config = dict(
    n_layer=15,
    d_mlp=192,
    norm_place='out',
    rope_base=10000.0,
    rope_fraction=0.5,
    init='normal',
    init_std_qkv=0.0243,
    init_std_up=0.0243,
    optimizer='muon_variant',
    lr_mult_o=3.0,
    seq_len=256,
    train_tokens=81180000,
    dataset='wikipedia_en',
)
Each number is 128 + 24 x the weight over its row's rms, rounded and kept within 0 to 255. Layers, rows and columns count from 0. Numbers have three digits each. The size before them is the row's rms in percent of the matrix's.

# layer 7 attention query, 64x64, rms 0.231, rows 0-21, columns 0-63
086:128126117125155114101135147120148117155118102155120185116090127133118138127191137126125151112135133120149115127166114102166125164094175105096116175120112112069140113113088166135101133114126139
094:135130180105075136104136139149159133121126154131148145099185087132137125136120133139156142146089151148138161159089138161103121113103106133159158145119131146147129101090160151106113084117150110
101:152105154130063129114113159155157116150152159083138171123130136122089134138101085174164116137117147116124151103149103149107154136130157137133147113075114124098147117090134143156116128108143119
083:134148127165147152121147158125145111150128139108101106106128186114104155128131097117113111114168121103129155098190111078120109133141164110082121103147115133103133143137097145165118139142084102
083:156090104137133133108148150115109083150118165144111062126109141149100153155131116160136079111099152125108132106140132123153100146139117133131115153134192136090121158091111149119106131114106097
080:112121101146140132120115112078113174147140116087114131122128132121128153118121169139115073139101138162095148133103138158161060178098127138131159160149111105165126107126113141103125149107138131
093:163088160119173162151113150120106130095142163126159109102137106114122167138101149100135151125117147173106113147178109125158137175084120104113133150130137137124133129089136166159122115094127120
091:160124154186152142121126116173124116188110110138113142157147128128113118137144098151108116146169137106107136118114113099094127158140149126164107130093135171094107137116112126091111142188107130
078:142149121154096134115178127128104174170084170144157161141120145104137136140152134128090094137098115120143128142154095176063158126144157122100116112161125138135132113136107117144137134141098125
086:127080124101123163106129138150133097180083160130138104144136138145133115167107115095113141119116148122147121069141146093131132084112141104151173132101144148143115145092102094143141121161149102
105:113127162135130116129123076126116125117151171100110113122125164158173148137128099069134113135148146147123094119135149144177126090128087149144131122144127107115120105149072160085126126147099101
107:124100106120154149185111162131113142160136111142124085139135136139146107146110098143095175104130127207123115114108143113128102142169117112164132124094141105114143083143102152119150118097126126
100:158141130125093136152114174137162120092140108081135151128149137125168166119093184137114123145175133157187091116092134132145153089104146126115096146144134144142129139122127137110112126121096141
108:121156138109144111148123155086137124099108111174125111102130181140109136128074072112138095176148097097136119088151146160155117155114158104095139110140123148143133127110148119149140146127147103
101:101140107127134104106083111185128108098150137110107095089104106127137107139135142113071115119142131138085130107169138139132111127110115144096109120137131151141112139100092080153099113115081093
094:131093126116123107140155154174100161150178173128060080087141133101132114068144144134090122133099132116114126134130120123163136114134123145122101127123103149128182131140144119137116140129133142
106:185110161131099123102124108123180087138156170116135090110107137134162149139131125126174073111104161153098138097149105114137113137138116126150100143147161126128154129127139123155106115095096115
105:107131125089113162140111106130175150181066118133137131143134109103126127167154084136144116140152094096141108137125103116180100125119133146118129134087082105123119102166110120107116104109115114
094:129101132130140137111191119143143115110134184137124139134168162116116090147124108179138154104109151155128097149116134197117134137111157086134144115117120148135105137156159124146103142156163141
100:137072127113128112110145087114087153174124145123168120143116112106156130125116110104140152131164163120154099106119131152099121166116085140117167137121095120148086125145150102131111078150151144
096:166153134118131102131116107083117106146112135148107141142143129111108175149142140132140123148125180133120140118119093118108119152112130135139097159129121128117182112153131148064044129137097122
105:108135138151185131165103158107095142161103105126144114156145114116124135109115136112097131151113158186111159098088144126124135129113114119093096122119185133099109085141146172116159129136132120
# layer 7 attention key, 64x64, rms 0.218, rows 0-20, columns 0-63
080:119149121125164154110117116100132077180131142124134068137108124074123110153146102108114133135140129120124124118169127115159106107084164178166133108103124110107174132148104127141132117159118117
068:120138168101150077142149101128146117089142106145135136163115146109078124085144109128124142157125095103173135141140116119137147186138106161094128144116150114099131108108105120114099172144095115
094:112118106078128138132132141114134076110129113124177128140128117137176108130133157150136117139082141138094118086148135102134112098176068122141101116153139128131128156081142146110128100096166116
086:102093175146124186157106140156103137178125119141148128076164143119148159147128111110146114109126163124122126134117130111117136101107137148164156160119119076149084168100131129143131129102142138
107:150138113085135102086102090160143098100117080171118174135116140166119101129153104084141130108126108116147103118098151147129168105146137150102134125130131120141136117180130082115117127154130105
083:173108071121113085122117094138163084128134126127144178122151118098117118104136111143102114177134109123156178165131141113147135137134124130149131125095124160137152114096105150096100164141101128
090:175135147120116151148125131110089149152115130178137113124117141126169131151147105153157097077182166122106147130155107105112125117111154168135149150131113070142106160163097128125111125140128128
085:113123116099138158118129123133047173153096127070108106124148174136126160155103098133108106127112114142094121105094099121125148116140166105105145156152109114143122104092112148148132127112135120
083:101103132139118185115180121184120151125132111131089094068130149124138140142114118106138144100142137113112074093101144124122117119159157137155112145122084120152114177130161124143140120136128137
088:098123120158117109129146132128136157125114135144117134092130123171130147102109115162122111163135188109165126099128093106072149154180075127123113139161142123163137179117121151131104134135114117
096:134133069099143142109119131092105101097104153164093123151126158143103138122133108148124126156104140141151096134143118094108140151144160137080145141108135132139113182110164158158125148159173152
106:133117113183136101131132125119149136125087183125132144152119124123206101125121149141093134134132133118096120119135075118070144099150158115141132164127104113136109173086112136116129121127115119
097:060108094129147101109122127145126134130169132137160107150161118139105116104110078109121108190144129130116110097143165121145126115154110131128138112141147132093094156130126187140133173126109140
101:132151094132122132124083137153146098136129127118142138100083120112082134138137118162096143149116167103117155110167106171134139115132111180124103142136142114102188130109172145098145144142091150
104:156120145138153172145138103064111117140086153184152125153164142118091114137152124153123101130118142133149106133098114156152144117119154143125143103120153116170131122151140105141118128185115173
093:141128138119075125102114134131094083139125126137122135154122127133120156119140151141122139093147141165097097114093151143091116137112117047175128097116138087134110127133125150158140158169160110
117:142124082119112214129118111147132122130092131152130158130130131163095116131110087154125087128160128123126125113148136131140137073127119145172110139110173096136101121145139096149158095118115111
106:167141082157155084115160141121115117112145145110150135096115135089158095118107135130154156101079108147146141121100133113137137114089129141145136127161167151142147143073156165116091147120143112
107:154096136139126099108122119116097112136135113081093104123131159104164177133132101112153120129110118167087098148114143135096113135102109132160119126147130142101149065130100144074102103103150122
094:124122177132145128128088107112095152136118145150128157093166110159116154143115155133177136124131116118110140157152105076146124139094149111147158158144128125115150096116089104099098176105150156
100:170150118127141155107111093141121108159151144112104158094131153142067118092106127137124165159141133104095126135111145129138151128099140097117098176172126119116090117096153132156155122131106087